Weights of a small transformer language model: 5574 steps.
Each number is 500 + 40 x the weight over its row's rms, rounded and kept within 0 to 999. Layers, rows and columns count from 0. Numbers have three digits each. The size before them is the row's rms in percent of the matrix's.

# q: layer 5 attention query, 640x640, rms 0.0766, rows 35-52,99-116,163-180,227-243,291-307, columns 256-383
# k: layer 5 attention key, 128x640, rms 0.0893, rows 35-51, columns 256-383
q35 130:543412498529465494538483514481528488493526414494490489511540502597466516548487455504463463479532607455535557508496545558562469488482547534547542455474501522515483494458549505341528534484487495436506513461516515580478546495542458529447434393469455546428537432445531501504571447391507531493462516499544430542473466515563523537515428413452478456507545531427492498528503498466454467498475
q99 074:559526558608541480553499507463476517508496536527500495439388466539488538538487527465499510515445523457612476484442417538504468420460536542470524522491535576480479520524502506610513517535531506490490529472488483466470476436493467473534505462417486539493434467450466574484541495484509530480507448521432545480545511546536460570560508531507510515479491509463496494471558524470471433551470
q163 101:482488456540482480533465457459518490509488435526477493465557480524520475528398496492482452566486512466565489467512534486498514522497548517519538419511455553503533475478565538469495501525497532509482490494517543498494498566476462569530473525476495536430570487442491515479561479495454539443554496480450501548472529465505538458515458443484497498509545479470528516484528524533456472457556
q227 094:443494479562474506452513523499535511553481381535509568460524432566529489472481506468495479501455568488602478536531492500514441505439500517488521496542470481574499494496528470457481466535485513518570488449499441535479542543500504549460552513545485543451484558494514537571544473512504518439509508455571454518498479539529502478556449459492511520502474484505529469533522534521456475524515
q291 081:436411553551514520524540444517485493506554483462477510512474469457519454540544526534501534517443486478502474499512517486541527467497519392457511550471474507539536520530501488493484558539533498507535540458504579609509536460498483500463503504483444468527533443540511458523495464520579511479459547483499465527482530498506499487437434534553472444534528461451524519561489482461525483486530
k35 113:515397488592478477484473473454534474551473441490509513522559503535505539562522438519476454526459456520564549461487512516533478448486508484536533551460529525504511550424485488518497475577530490431497543487440605538498520419566421488444464505487472539457520509478508526469548550504513538435498547523509474533471493514555538505446436510495438416598482464462500508495494469501554516518545
q36 121:518501516561482519439522483515492481432478474487583496477579554500561505448423553513523493527511496508483506500465475455544516529517476532478527489509494520508529547489476537499466470490573486562455541472509482376515477486521509528452562485588510517448519468567526492513452501510550501497477522603536511586481505522433484508507554457559506506477511451584503512495477532494455422550532
q100 073:537524431513516515493516509486478472569501545462570505482539579514589481492518541493413463422543532488530485428457465441463516503500497547490472475524494465511442476572554514554482522508479467495518490542504508499558514481458543464450530452562436516530438459483449534417522441573483425488448491441427522487565463515427503486422493505540478471567547501536444477590539503517545479522599
q164 095:458580516479479494441452443501555500557506517472544496430549506472532480501461517499502486551482515457484557446512486465550529518604423489424491484521534460490601518482492518513491480466486481540521580520498442414459499449520473522491592540566517504480540487551490500490480513496531509483494435516526468516507513502524481486448456539466504548512522567548510492506533556549437383468511
q228 090:531503502501512578478614544517536502537539509421496507522585478470612550487408468428550427507512533462470450514513477424532512438536460484519424540594471394467504470538461554557446452475566522504478511548509471454493505418530486527502536523557483500470539500528511499481480511566474502455472515526461409500536479466567438527451513500448452561505508476500591527534528483505538486496504
q292 084:477569518475438494441490582449447536497468444484552501560493515497444472471494516507542540585551511501490508501564503477493516544538519524502527613413468503469510497509430483534439506473544520493500530534514533453516425424531457487471555486580444454567547515589462555397480471511599544517584519466479475460512524505537480473478497503535534488562475494549515558531542469472527531467527
k36 105:472542496511466569396510489492415512529459453565537448502563515515495529507451503470468495485544495493480520482525516389547492516558510528560506468515536482521506469461515503534473488452550509485438505500493532414559503496497466493549558479519433492514526488545577519540558507586502515504482490514494508549520505532525480433535519539430469416442488502511592550561523468537433448454530
q37 126:472436475549512461510500482449476513561451424501603488532506522464522527556568450454503537413503558541542444473490449571488473542477481520504459456559522485507496547486490489517509546452534544560548541414535514442497530452517430488499526507570561447528437485465532536419484560551510583458431487508447500522563486498402507484481507376486502533481545513511446516549451437407411512539521
q101 086:411499513489506541473490573478509483405511441486548445524395555446530519381540478461451481572494565519451509455498398531513513555482512544475481472529506505432540476456468474481563486528486601476541498475426545499499516503510490487523490433549553506494537478470447483419439412486430498476485460552574477517445520545560580417548451444595497494429520426496560467520554554499509486455532
q165 111:469458507521442437570457432540490522640504493512543519507460495426526531561569474466552524481547511521477561462466521529572473530500475416503521480566513445514529503499547512494475457515516465516506468511492464458501512506479535511449486530512522526503414489483480506400492553497518484529435409511444485543498462465509448464584477462423515540535519465525464508507501454472471498483462
q229 089:494532497498401510522478493506544500565450478451547505521459509499535567543516485402516556460474514519498492462460528558538498592510527477512482484522488477504547505516530487560558469511470513514549497485552485422557521379469461499468460501504501462462466525487539555398542499518478543504460513591417513496521530541453429501486474430457500583568520470530467519510460509509538507506461
q293 076:450540457470469495400521465481461537466492480497525583474470501476534533538535488482487493521461551473538417481543507456505439533420462549501467448525429475542524511543536489518493419472547510488492523536511517489450484443482509451472534462461480480498473579530529487515507493544536514518484490573480471491575450575518490518523475500428522507456503505467509567519475511514466486529549
k37 109:461462505494530510520452488498513481508463514480543503544462568447500492521568502557453551520488533535511487479520484586530403534462500506592436520498463471448467519552551473499529514426536553533567491442521484531565574422410477497496561516597507468480540461522507505451558538502483484535578556494490463508535501502422494449518476509517513506508472437502548511471403466500496541580549
q38 121:445585539445515429439546487522524538548493470507469548563587516503539454560494512423484501522434471579482529535461522498440512542514530508548508525493445549510489580455505496532447492493497537570513489480469529518537442436482551446437481486460467486491537535508442536533530453525537546535435551522553472537550528502518446488489479519558527520580535457431536468585482519489506502528472
q102 082:447553460448525545500520493581472498508551502489497441518478596534529500471481494513549498463569522504499449469523574482544514544532507475456491485531521534504519534469505503460496486444464513481450413446501487485517435530495609424514437547492529474519536462472473487547451538545564526426433565504468518503460497507503450460474513459494447481476484472547487490505521548545490434529442
q166 099:478543533484537407452572479551538440482546483501432464457483555534479473561515525500530501522583436541525467507482595514492504550566474581462466497502428530517529476424535488465535529455504531517397549476479418502634484440523559417468510540473543510426474524480501533518519509522503483388482531472502514532526485489502444525540456495537529558528535509424528486529464504457530516505448
q230 108:455524486535462379470556484503505454591459468495533569473483513503509482530439462417508458642495545528510470556534485471539486520547536567517490483461490617513433489464485509522549430472522481538564503483509495508484445470451539499441495504503429476504474525537550506522541535531450487477502489523522486515516524545506456548506472564455505512508503537499426509522522576583503513538468
q294 077:459511482420484523455455450500436505496501493522506513546509534471454527414448546466578479494518473523446456520511604548463467535477473517495480463486479520475493449471558494462522539496421484536536458496509460515504493565533537490509494502504542451430462488538518484504491455475568505499455495567506579468541534502481436439485509483555479499542429438463496516530547482475548512507538
k38 109:461519560499462411428523470499490528493516505478474568500476542496516489525472514457481511497424490458483539558474577572535564483494500582527491522514469568487486503446548553465516481547472489530535511434508552508587508480430565518407508556509496442521472512459506487514526434531561486524540498560472487544481510523532403440456464543509508528622489514401512425535528494546581456507477
q39 123:567520457463503472491539473547459476548501474566523546411556472532437519471417496550488516515416510469492514478479573521520459467578527456496427486503514477525520494525550476601526550524519506547499505602491469537472456499521529543521520486451422507508577440497454510586492463534538547481422441484453500555445571525569474478525555445559523482511473497448517429447501490530469510546460
q103 081:545613556503518487509504536514491592507532454539531494509526496477410425513427475511519460509521517427487459530515460534433473534549500536464556498509465486457581482466567466478516498485452456407575465511502536493558540456502549459517537537560528523510521495575394508560508453461472444483528437549540488562506434515476532479515493521527567545504525494524581514488495467437515460520564
q167 094:467529568441473427551488475457444443525617464546484548472505494558468505535507460439484520507501530480526520493541526501474533517527539497470564466553493438483576490513536451493483536501473532510505507494448459528534458506535582496470532509549513490537540490528494500510481445459539508426467464447459477572535558485607495475504527457546600514491526512436534474421484513471494515522484
q231 089:549525509536558443544491422493531443433574516567526532477562504448517521496474500474524549509487459463472511463496513518523475498465507563535544509523447520508505507523561552536527560517497460462484549566504434491548493572503520471451576538542486487525554521520456488528488473502484483399469477449486553499485572579538500536503517510521530516505464491463449457497491474570428529482533
q295 083:560547503537491498503514529509432499521512571609537504483539494464445490459506526503484492518477534571447451483520553452550482435516531552509547540582492519435541437528530466563532545484454475500482449562524473462420524578523548477518532456470457524483511433523377560445508543476506485511450507441408492513552496566484500561459576511434490454494495538509495410485503441458513477484507
k39 111:502520494539524474558488470504476506496487521539512510424543449465497556387545439451494570544474480508484487452567531521573502439475512465483537482517447572520617446515610442536498510485525503464547504546523469461543469560493504485498473511427444531489523478513427478496467454445557569467469488490457520534498543565499460522572533523501497463516432500523521417484503448530510534601607
q40 126:517537564500481524470421480440519462511479522520558494541520508522474533545462545551518491530489542509477589563509541489492417505439506479539532496518497501516506469568479609469477503506517533499450500605478534465548606494476519441510448501483512514492514484487492507500540487496536502542566468520528486532558485472524529571499462551551573434551550467453583510538511506558528504530567
q104 085:469561485496397486535425501447503501523533609466529447536465500530551480557476492445480536523567551545494482473464534478465595473572428470479457460431528489513482484455431482442486450500538515481508460476414586476489504491509507449560480552559542588489510480479525504508516440467461484527438488574504497467408578506473572535447477482510540490495538447543596540472522563441547524463566
q168 103:506493459445415479476436542527566473540527519437485455544497501486471506521448516502578505481543517442469525578483475545491497499480494524548538485503521513511553507519461496450502482518518447427540526498498490462509545539402508482494484478534522496485534518516528503549469433489560508458490438549524405536491541495543552468516520468540535519465478535431574477527463506495472558482552
q232 088:594543422448459507528422462479497478534429533527487521560588468524562497545513566514519458514457538513483497528476515530485489534488455530487531445484535562505557478481480526484522512469462500542499503519527474455525524499437564456506534482445506476464519542487560458458535498500482480516542448561517505484471472553487519520461430523524515439476522551468482506541499494547489514415584
q296 081:488519531501577478463523504496491429586504565514551478414443483484491516525532490508486582488465536509475486490482468493506456529460480384473529481452480479527495507508476537467534537490478525454487486568457491456493476530462484481513470519513476454459454469560500481524542482550507531511504531489495515457527454570595493551483540473424476501591534489477427467465510533512612485571478
k40 114:574495512466541544512478487503539373508573493527476511529534511517578490532505543529577570456523483570508525491465481480431485511469504475488533430528482558495545541512467505482492526496516535577499469562545487445487501520478505551540448557473540534499488490483529496493546503508505401497525553492444495460440508539445523588524477403531568427486538416551473554544487529522497465519537
q41 124:460540560498515538498531499459481502524547444492549597468539532419479534522531495478480540489552482424528469434445525483507492576506563494485448449463492469527526485466525549522457470484494526491507573483520528425552477503522525496499529476474468472477456452490482415485568453424400477482390537423466478473464486462446419507531573525588507484526523501555550523513471524548484465483477
q105 090:454563476519500475518553490457501505463503446471552581471544556476460523463550428536463458531502567537546447506452499522539480446502523566476525569500541513498530585464524467507473519530521499501509485486505491545517483534491460503511499451578521436473466465490542488534458506533528487449516498475511487487543547515517463446455513520539531434437521497504568496475497466547509428485472
q169 102:524496582530519510496560552447465475500555494479523539550504511433480493500427456434491493412527505475546418484482479455506499516482519468501509463499539501488531511459513488521471484500455483499530504536557440454531479500504481526454511477548560464550497480504534478496558506460431416418543448482455532446462514539465446535503511494585503468434565497521568480513524472490446536479533
q233 097:519560540462546513502533518504476547515534470505520576532574479466531515537423540472455499509485459488542400477449481499547409489502466449506478458458502420470542532367536379537457467511557473511574491461496437467518452549536530532448493473507546450510444464464505563511600518491516520467550458476424454467447548555545478471461505459593546497526453515536524483504447498471488573494524
q297 084:541466554551513493478446440455505515559460465422498562580506510578476547534490491475457520479483504455558502481470439497580578475527500485492518558510522487559428504513536537448490497502516497496480567395511435493547501506471494447456524459459475469523460429484565455514532542546426470481549530548503429485498496523453444528500504553539477447471537532571489576563434426543476528536473
k41 107:515520508550512486516453510507471482462550481521558575530540513420502499513469496488480543527509595542555521478474492492513568516550444426511474483527550443459500440434463475535478460455458503441555534443520480544498408505445594434483527421470466449513513479501490448472529421525506479468457505531497466466518458465387406519452511551541478463456452576467589513467539511506468532552477
q42 120:578516496458465554546542442468448541540544493524484553458584452537526511446474391480539476468534413535456471487533444480504477452522463537419493463554438487497470514444479518475524494446544533469430573432526508512511602461500471500525543501512470469487465472395528432557519513468480538510472515499479572496509501533523484506560451523557482506561515490517562444476523522497501506539495
q106 078:483422466502389546493489449516543434536478441466509493460531472459508514531513492524453487441487442538416497489465558470460503545526431544566482476465504493495496401490535474538490471528455518516467479453522467459546447527498479503534489505477488522445492509441593470512508494505483429532508486498456527443559528485527471540525547452514470521533485499471618531468456524519557453503508
q170 099:495469533503543580507565492484447463527518502567566543495504511473550490447450474507480493482493476480455448495443451504467535497459489524492484613592498462491491506379411544491477472513497548502408511567506534464558508472505493519519504500514511449508450537469514522572475476517566523527551486531492531527491504488469484508519494610482425478494476558474523497502529483486537556489534
q234 090:495514465518424492522535440447482544516480467559515538490519455539481401474455423518530517486506474538400442394454546483426485482483436528486502518489471451582521476484395564580513499457545553485487584510414492487477436505505510488574492533477507431535500512506500428574512509450516467499512517521566487498505456496421523534456512507495430524517510476487509503490546548578534464441527
q298 077:542452496502520531488533439465511543480490495512494531375564483527533515469487462457471481483450519492521547502447477461457491478445484500471491487504500450561434457504477551560509481420529590505446479463577497474497519481510423529544487465520512471488501522460485467575519514516529513550493532546506550445523435488477473424455488491480472432507504484470601474445495496505530442520503
k42 111:525516510492463516531473462509501590509490434540528512442544410506566461479540443583516466509561471491513507529468430476493506414465495550543500453527444480509457473402520547496496500467518509511465498539526479488512462496511563519499543521502423505560526540424449434529506528490510472578530544566453492449469464518406464561496448493504528466458511520485609478504445487487515492486462
q43 122:520503438501520568543507518529536532566512484501528472495468474554587543496430419530452469436444538550500481540578515488493453511489554448559548543511549529478553491520498451599479470548529528547508489512557516546503534436531463536555438519450460467508476484555485515410553533475504540486464529504522527404483505497541550470502556516451550484513466514519517521522446497459487473442401
q107 078:532434508515507490485487481567512524480463492519501523491474519519540532432415494574489562498520536535465432541500494478516397516440639482474520493510449493507548507466546478501509530540539513569374500486486500498504471454442523426529560485515479462523503472499451513462539536507555462395457484452512487454492487565509423470557480465482566508485373530544464506519541481462459557459567
q171 097:497561511453496572501511535535571481457549483543527474498500448517501484500537458562459513539584509457472467532521482469478426539517525502506494528462529499475476460495582467511511479585544437477520505492478493541516551481527430578546489531440469534494497578508419472484506560498514525553552495474446501454456481517546478489582532490504513483570489552500548436533540504464531451476454
q235 097:548422522527474522523536491499502497558478475494532538483494501561620578477517506521408473551472516569516518571470509524489465504488602558527606488507489517533526450493504424529490490588534526563510459551520532515518517450464479538538453572423438538485456510500497526473511513445558518494434491472471468467506498477559519537560519493442579470548490484509481500500502489501521484528473
q299 083:529481473489500591510533476442462468492487477502490451470460471518509495526442555545483518483519554613549593437495536508472520508397505488430495491567494504540535532522561461509541484566469510532546461537501474500527554426499518554558457512445530521508573486464499486487539535439509533487502517537555463466497521474484524472538527457497564529521482556560518513424480526506475533542467
k43 109:490481427498507485557520440535493477566529531595482510481493482552530554500513493512418522531505523549542439471528490548460481482465560564485498524550492495524487481526501536553436459519550512571495499480579482495566512515532528550560464570554495522518536489472552525451530576466584567449568476495504427466477548481496521456550503493442513504515456508494531528504431583467545404480458
q44 118:530537487508576435529501481526555471434487501502482494365489499525523516489468538507455491521503507569573515502437494493537477422542531540478434549413442478549471474407421471559535450469544519429461472551506504575457434481485483580541485446520474488544595533517537528535438455506479536445428573556504484532446529464455528477556428539618467460433491457452546463592483494477432422507503
q108 088:465406470492432492495456527450504423501522522465506515465524534490542523529525548483511481519553446541501545466502567555485529501458486469534434469471497526532524466461479510517475462430438499468472499519511478538514462514507463464581429488487425497519506538429591535544504545468507521505458564442498491442466461457448477528515471496460512462512508521479474548505502516525486486496490
q172 111:499548471523493514557494557518496538439482527494489474468470469537535482519444495610465499524527577468480545507478455510482503506574443456519466533487497478528486578479469499508502546521542542462405504463482479588536536496511454505600546506455418481412470545486545411567479454533421523554522509538581442553500521435444565549489443476582403472416458466495521477596525504545465436442432
q236 100:444475466540521462526481579508514449470462476503523518510504533553456482419502512548473511525472485527512512550480462514436518505411492530562462473511505486542474525455444502530536573524504529480463561492505483558528505500529487481596466540506444508473466500480538473577436501569503554481534536513552487536485553518479587532473501533513449448464514531440521483555389478510438541503464
q300 079:515500457459440457494475517580513453469490422494471517397484522571556552420467459532436445532496583494535494473542539444462484522482482487488498427477504436465498500467489475466439494514543536459481448538526440534540438537517464523540490537500478474447463539502522464567497465514496539499491575482510533525474542457521518507510535453516498455470518394564538443545448518497439512491476
k44 106:554551550445501495517558548545484493490534494496503494484547462507503471494466516564444477496527540505543520505449423453546501430537536447443380471455471441517520514462513504488483516541552536488556471477510462532555518474490494500535471495500508432466511525488574508487487479570514476563519579479478448498558570493521524461522516559561441522483442524494520436564401518507421530503572
q45 118:498506552506519549429469558501478502507561473590476510508562488527520475464484469467467468554463469431550544548546574503542495518587496510444584520475440509579464537501547484519417498514483543457497458493415508548510482513509451515526444465543528517432526475445497460539383404534488502506401471503562511463533566515506448457455489500501487540535464494426502483439498463546492517490485
q109 088:461482533527590470463547521565507517466510442475505483498512584551512507444491480449441552511457424526484508459565557487532522541520413474476566488545513540530577529472502528532574576503504458550549482527518539497487431514502499509511499514538522484477535489505442503618510453526489560540549466433493501475494569491581475415450492524505584531466565475511437466488498531531465474552477
q173 106:479528520506515480478449528596545478475626499534529467446500504503557531535496538465428456482512498513479476492536457492541578529592482483441489540493562512489504512508540496543469501502500451417494538481454458496484496493523504495475472538546500554497533505500487519515528513498486468482465443486426501479512484515589479465426495506476532528479469444526505542427555416507512457452531
q237 092:497489629500474474477521562511551445529601458516539506483523475432520545471443508467435536481475521557497542540551522482461506510640542554523578519494473484510512448486516499470426451455468595527554477513462511424465458469502477559514454492487489496469424555520538547434572519529464447523457477462461501472488515508579494474490504501507547507543499522489455514430522525605520489436487
q301 077:609474512559479548488508515444528566527544478560473524516567516529506509509533479520530471396541493455463450504504490526549506570605549534454533496528511535517541533457526543524493585390449504495461480452526495415430505463457449512610484490538545434493484456508524518459462454559457449533526424469468490498581507463516433523421490507527544540551559464416483447414515477529511486560494
k45 109:520598464549482512434475519514506586528536475594543446501531458466537465468540547453429499502426471445548444514493566517508405504513484544560549498454515528588517496434583527493460499476458456463504528504469533467515475555497483503562437534491579449502503516443541519503475447508486461460486472527495527518530518490543481403466556548460497450525523509455453476491507445506512448514480
q46 115:447492490561462437549534517529560470545474445510450551532540459485470482495486486531492470504492530575543491550555519535499428472420482508517477495495596539468524520475477454435490435519574528464529495482473472505476484531510517426489502455493466486497546550514505414342523485516500478484411523487459488516513489448501455517501547546563482520445509470480473439480474523511589523437500
q110 079:530468524548600436488509486412491446518467478514517514501484518527504433530420464432488446542582403437546479533560454549535525508480442497588500498563562482555499534488419523471526521524529470419454443479454538501538462497515421494575567466506517523569471525506502510482511496500485521522457520479549469544457480522551540487460513547481489490481483464442421407558438482526498514423501
q174 103:501529506472478463492537483505500531514403466574433557530529459493462518551471509486519493520493530536485485569496523518528426507536453513505538510498532571500513467480462453452482533499475500473497467534489488540435480541515536446472506469448470477567499481516440430443508539493595447541412554472530463560523461487447513550521537481557578496507524563477448450460485553493531463454501
q238 086:479472473512512525537512489479472499505512573555470550477495450434420492426473506526415543457508530479514488547501484547462417461505503548506525539518520521460456492579495464464479475514520483454509511475453513539477514519541451436454532458399485537483507488510494525457535460473607531517469476495433532477525462566467460532491424523547526482523525556526490466555404490494541530441509
q302 081:530469439534553470434518495496498506568433497582465505510479487435508522576487453491450421470511511469499456448505513475527501479536525508484590493492523513561566426533491526430505504540556446429456496451535479521418462542487498493466518445533464475582499529507492484467423552518462477436461487492585495471602558474497501519501486502555424467413532467493462503554528533526524422531498
k46 104:493514451509490460491505545554511502514451557567457520577504482421429478467446515550539415504551462469534483506483519546506529542514459457465555503553549491507551489440496439440509461505501504419492466555486525546458503525529492478484543503453509510535426532490448511426517518499484521477460525471529447523498552487541472478475516479502489508462505443472451461485503519494621527455462
q47 116:491441553492514499512541559480535476535464537561486453495544539478594555458467501511543553471514482512503539487503506481460468508501485565495428487493493522428540414511495433511554458525472466519459525529564506390501438496503457529467512444509558475499488541536512495412470463558478498433545441462477479463502597500468447563495493524529526499474493440440432448507548454437537442467521
q111 088:436476543556628537487573485485474500487559444548515503482535497505504504395462538464514458517567473473495479574550508501518547475485531493504523453514513523444498474473504470539515597526495407510412408529494511425559461499485515517481492476576549457494563493475483504433469542512481468493506441410504510427507586505587425540514544540457540541461526505560415494515509477457485482486520
q175 101:440508555431546513481526448475519450529474505500523505531487492530527468477504487527544536520561454570454488536514582490561425510498522559540515510517550493453502445465476429534522494477516486503518489499526461512590489519569494504448525549509585519557505540551454428519514474487519514471535468446499511515509513517478505568457468442517526515443465475517515464473514516490545504443468
q239 101:433450542456575466473561543489443503539528521550511549479520536583459466469504497459554488514490567514552464465429497524491448534509548530541486514446536459513464519470495473480519533533513479529494436501483502447461482521502485505407477440513514405595499530542395468462539486494548499405549510498473523509469477499500470553476545474459546566473552503591484475511523486397512517498511
q303 079:461519433554511505525485466473472475462434567515518505546540440503437530544558447529484540473538501441461469497475500501556438457499482475492454432476496469502527542481527484426554534517458582397442542471532556480475503578518505489448519527572524509472489542538490456458488488527498493405527482498555467554497528501451527466481444555462529494456470469530506484495560436568466547519484
k47 113:478499470523511563463511477538474494566461472516507552489551548507444544489484496519497514577526427496481502513475480486506459480551513537524421496514516486524534489508469540467536511459520529527574479518513552474516498504467496512466492499542490411519493561504472462415514411469522533479525464464468425497489490481477513577554458484546543558433492426490445492457483549479557530495548
q48 124:462528462510516533532502589432555415474446485491518404483485604449463522463519543566541496469483462524536605523508493367526512521485531491447488409512514509537472549513470516564515470546467551501536487449555507502441469487561517479507545527523480526489548494455455583564550457488517455489502446474453444565495447442534578513469495479534490560389603530476446504515492559457513514541532
q112 086:397552553495384464449507613509490499428472481529537481472487505490465479509592453538452548487499488492484522479516601442517507510534441445532513498591461517464522518526577493478437496542464511502485448570531484504479519591508521496485487482483543482452559466480537565522498497470519511523523482595492469485524574524536554507481485517551498501486636529479550448491481514458464523597493
q176 104:444457525481483461518529557472547492525494469454481483469474560469452494417597491542455478421533540500506558567514478499489504510493524467464435480479510521539473549521435519529576507487441514433481544506530546537510484501592482445552499503419525490497473516464473511544505431576483393446577477509459500510460519499493479564517447529484484492448554490497443482457484543482440545574537
q240 098:493568423524524506561535564472475466513369564495480432468495550445470480564486529537513530516527430478499532537473463487512463464522494435511455471505515489518497551560470541497539514448486543510569523507529523478499458526542501509489532496483390502512495450539441497581583494479482455471491500513431526466495558479492540566486449541492422513530576457499454501557448597439494590538557
q304 084:490540518518495467448572586531548463568493428479451400469506522505491487532513445505528533446472465499540518484530544437485550507448460464471550515541486490518452501498515577530512481422601479491521555519528486520440496553543494476566471520431487473480547525494458469542589472460501470518430485459392476516502454557561560567511519486513553559489543538508411491575517549543466503575463
k48 105:383474472504556434448481557492529509532458477504546419512459528459578497511469487483560486462483475454564549574492491410509527537492547459515551464533458510510408597450495530491541489491475547524552508474515532539437483505579465475524483537530447463469518496486497511573511415440414457472458480538468555472518477503493574501483497533495524507534598555515445533548445574516498582562538
q49 124:594506580555552538482518460476472531471503496481471520471480539476502549496544556415538473473538478489436550504553487511537421489521572535499521491497514438477467420512453575448571490483496507525502510478491447542528479438512501494517561608535557542517497526503485521480461476542485510404502481505531594465539461475491515529494460500433462405484501498535461551510519427461520484462476
q113 077:499545478525520599498469472484498497403513633434502525578412515521442475464550451465540566467562505463452456436482513512533502485526515534482487529465492504559526499471509506474505478520539599466407567429553537501539470535572546508501523550458454451550462549568552495500539481512500508440556583527550528531506495455437485570495486533447505543526517507459509569546488531472479554589568
q177 096:540512533520517522525507529487452496460514462408449497447526490520535540504531534448535459515511462457530451555547574544535465474449577551539532477493542499547509408457453517553543506528504512532502532520522410519554458511521510456538585516548507550466509502544502532522469429559574548496477450497471523526506465494508483556543505491468458423495465480470439477499469509498555462566454
q241 090:545524458443474488454532480404470498476550469513457514467518435481506538515508536440504440522514496491468458508523565561497490524425530531505534426513465497517537491543509507549523509425511472578435589525523474439531478475485511513505567523513533505456502527511513470479527524569503424520419506490506520538513473530469515521496512497536505457496522476487527513485520505420518482525492
q305 087:464500523523486480469592477508506447543436543436446594549562505464503486509504567445459526561554455484511465520535513508536473525562529549501498608462469436461532536551465522551495553512499517451538441537469568540555457486497525527538486513545590514537535518462529554547470462520504527508458501489512509541500454464353499527488443465505497507516505507482512563488527474638497502430555
k49 105:496521483453490442475511453443489434470508453514453501595485494482484575489578552411498445479480462522516496468531491501478455471469450547481439467462581429549521472553535518468549437464504493521492438489492510529506477439531543501572513529531470465508506428505521508521523486515511515494517515450515539518456494451495483556480513441374467477543439475456514504444460473566478393460478
q50 122:494462488529548421455506460457471539469492435506497592436526499448540495501449554534491517503441522524445508532456517449387473438417464502503512605517542500522539504523508518554465589513495556595480502444508451496520478525516513470502521444414529505499531464483505496498503545435533465521515431447476400544512452490493539513564500457558410532484450517462549518469455539463423417484541
q114 086:541452497523566435476592536470564461532517438459516537519527499506520538500490488475477485484499571572494470483517466429535472477482573459450561513475467496486535588474548477500504456496532451484443493478389403453490561472468498517505495418487472462477506507548535514527542481479492511473465458489458426495510455482598405526523511447549530417463525460470527538457522500538449480541397
q178 106:487446512499544527452505455455469448533517444469566551437543494534552485540473569432513505505456592495446568465506375484389464492451462476509475496497541524484510467509505567565536524494513540570479474421442475512505489530519553486477487486471504491495548514432474569478471476520512474542475479494481486501525508448483496518583513472487429497499505479462612560400508509517464481424521
q242 094:481427526506543461454577449470448501403593435503537566466501545488561471524450517536487492527502532474507488455567423478512463490511527473484489550441511519527503485547512459538466559525503561565485512479450498563556479552522474475446489479477542516473479469455489456521461510411559508516540534464541449504500447412563475555513473460622439468480442505536529549488466542506464504459451
q306 080:482525519458526477460527470440530488517488497484498548442512466490475514474487495494507508494549551592502483469551432482541575485501542515501459568536604515503444482541428462491478581520521518494440502490575513514466520507554540468528530550445566509517545486461547566548482499445425546523589476492512451483538465522478496497557528507612539534422526489516573533496485465487485480494568
k50 112:470486507493512531483550452478514423458500486522519523459470437443434513415520463575509554525485469537469543466528492491472505506473512535553546541514535508496458410509512490540458496451542492538517528503526507472508419582550583503454553424473543486502464466415503480476448447483535541567582436490536467550511455494460476484517523553512469522483484541508550526534507467461447454502515
q51 126:454528493489545531537548504493528443473548528511515513501545468458469577587506460488515498517489607443499531519468495449537523464459495547525482398516486489536494565503506472502519501438472509531441521455489500521502419511554541497543542527489506510534527491528453465563501484496576493507436558550489470502490511524521424488436460471497502534530482515505509556544578513474529480438495
q115 074:588525524567478487614477507474503576500487486550526560489472548450513519405480514478487518434494512455445490513548544484466472488533475471531482580535497471468525494458517508466534539492514476477521483524505542456564541454492555511545486493523516498505489478532497484561493478415536518526493481549575569483473494519544478477454505412463515431575496523424457451544537457479523476513521
q179 097:463593516488542541523519478503480454489531567462447476445488472485496492505486505546591481522490520473467504504559551466489493545472534474531581427480494534498510433455484474521508567473478485504407440542523512500498496504480549529552536557544533510484520557543472478526477473555520466533406500509489485486453538423546516446536455466449550520511489429562482556567502601458525490437468
q243 090:506515464449446565577518471468538481433448474542439499524527522491492506488474492505483453495507512507497498523525520498516514503478464488522546434494483460514509487533459419489492475479552484530532556499508443546548495579473510477518566527449479486585509496579471523517554451534533441450460545559529535488521525510479547411504501469509594496531524516479510608532445571503472486473488
q307 079:487559509500541505513520503481523465500510485471496551534489510468501494559563502505582588513528487487448486407518526496488478498505478452540513445432480513472467527481480467464479502477486456484486581451493493494543481538534533459520521494449493514530450522471479552484517476559478489484496537558493553470545460429481544535558462506515525534450524415402445550544562517476492463491479
k51 109:496590419483502488532538492419509482485477522541504548462580454463469468603554502527510525567522567519448472492510582434437530471509481450522521422484537431516464553491450449555439508460504487518445560424470521524567504523490456546488514453474507503533474537467432536447521564489507509461468511462483477485513506484580485492486470524435494475523458465501516561502521446527492447430508
q52 127:527458534471505496526525473556543473439525483517522500474518438524508511462538483569443529488533520494511442498498544519414514492475495436478486486449500504565565560535455513514467570546462490510534496554514554423528532478497428457500474477456531504463480556497553507555492496562526548507561527520541550539548518524468480508493504491524489516518476508495509580507497494503573514504454
q116 082:436454478457482436557528510478473547607503572465461533538491484456509524480399512528464508514509480546479491469458546514522475530490536478550541494547543416522440482444500451455516514494519496572528507510457519468427508469481507512486527451581471444478498540547531521528541487510604490474541489551519491528531489518509519487467480440574474560517476478442470540513510517495531588447510
q180 098:495479527493497485483560552489479463553589574523481527497541466455528542478455546465455506519509524495471409502443497475527571453436497478470488499472551512583564500532510472522491575553523453518498501506448518478514513516476444514488419486477541521522505451485443501520482526507521538514536421497449495468506543499493419460492579546485528508523483463499496619468518481489520517559511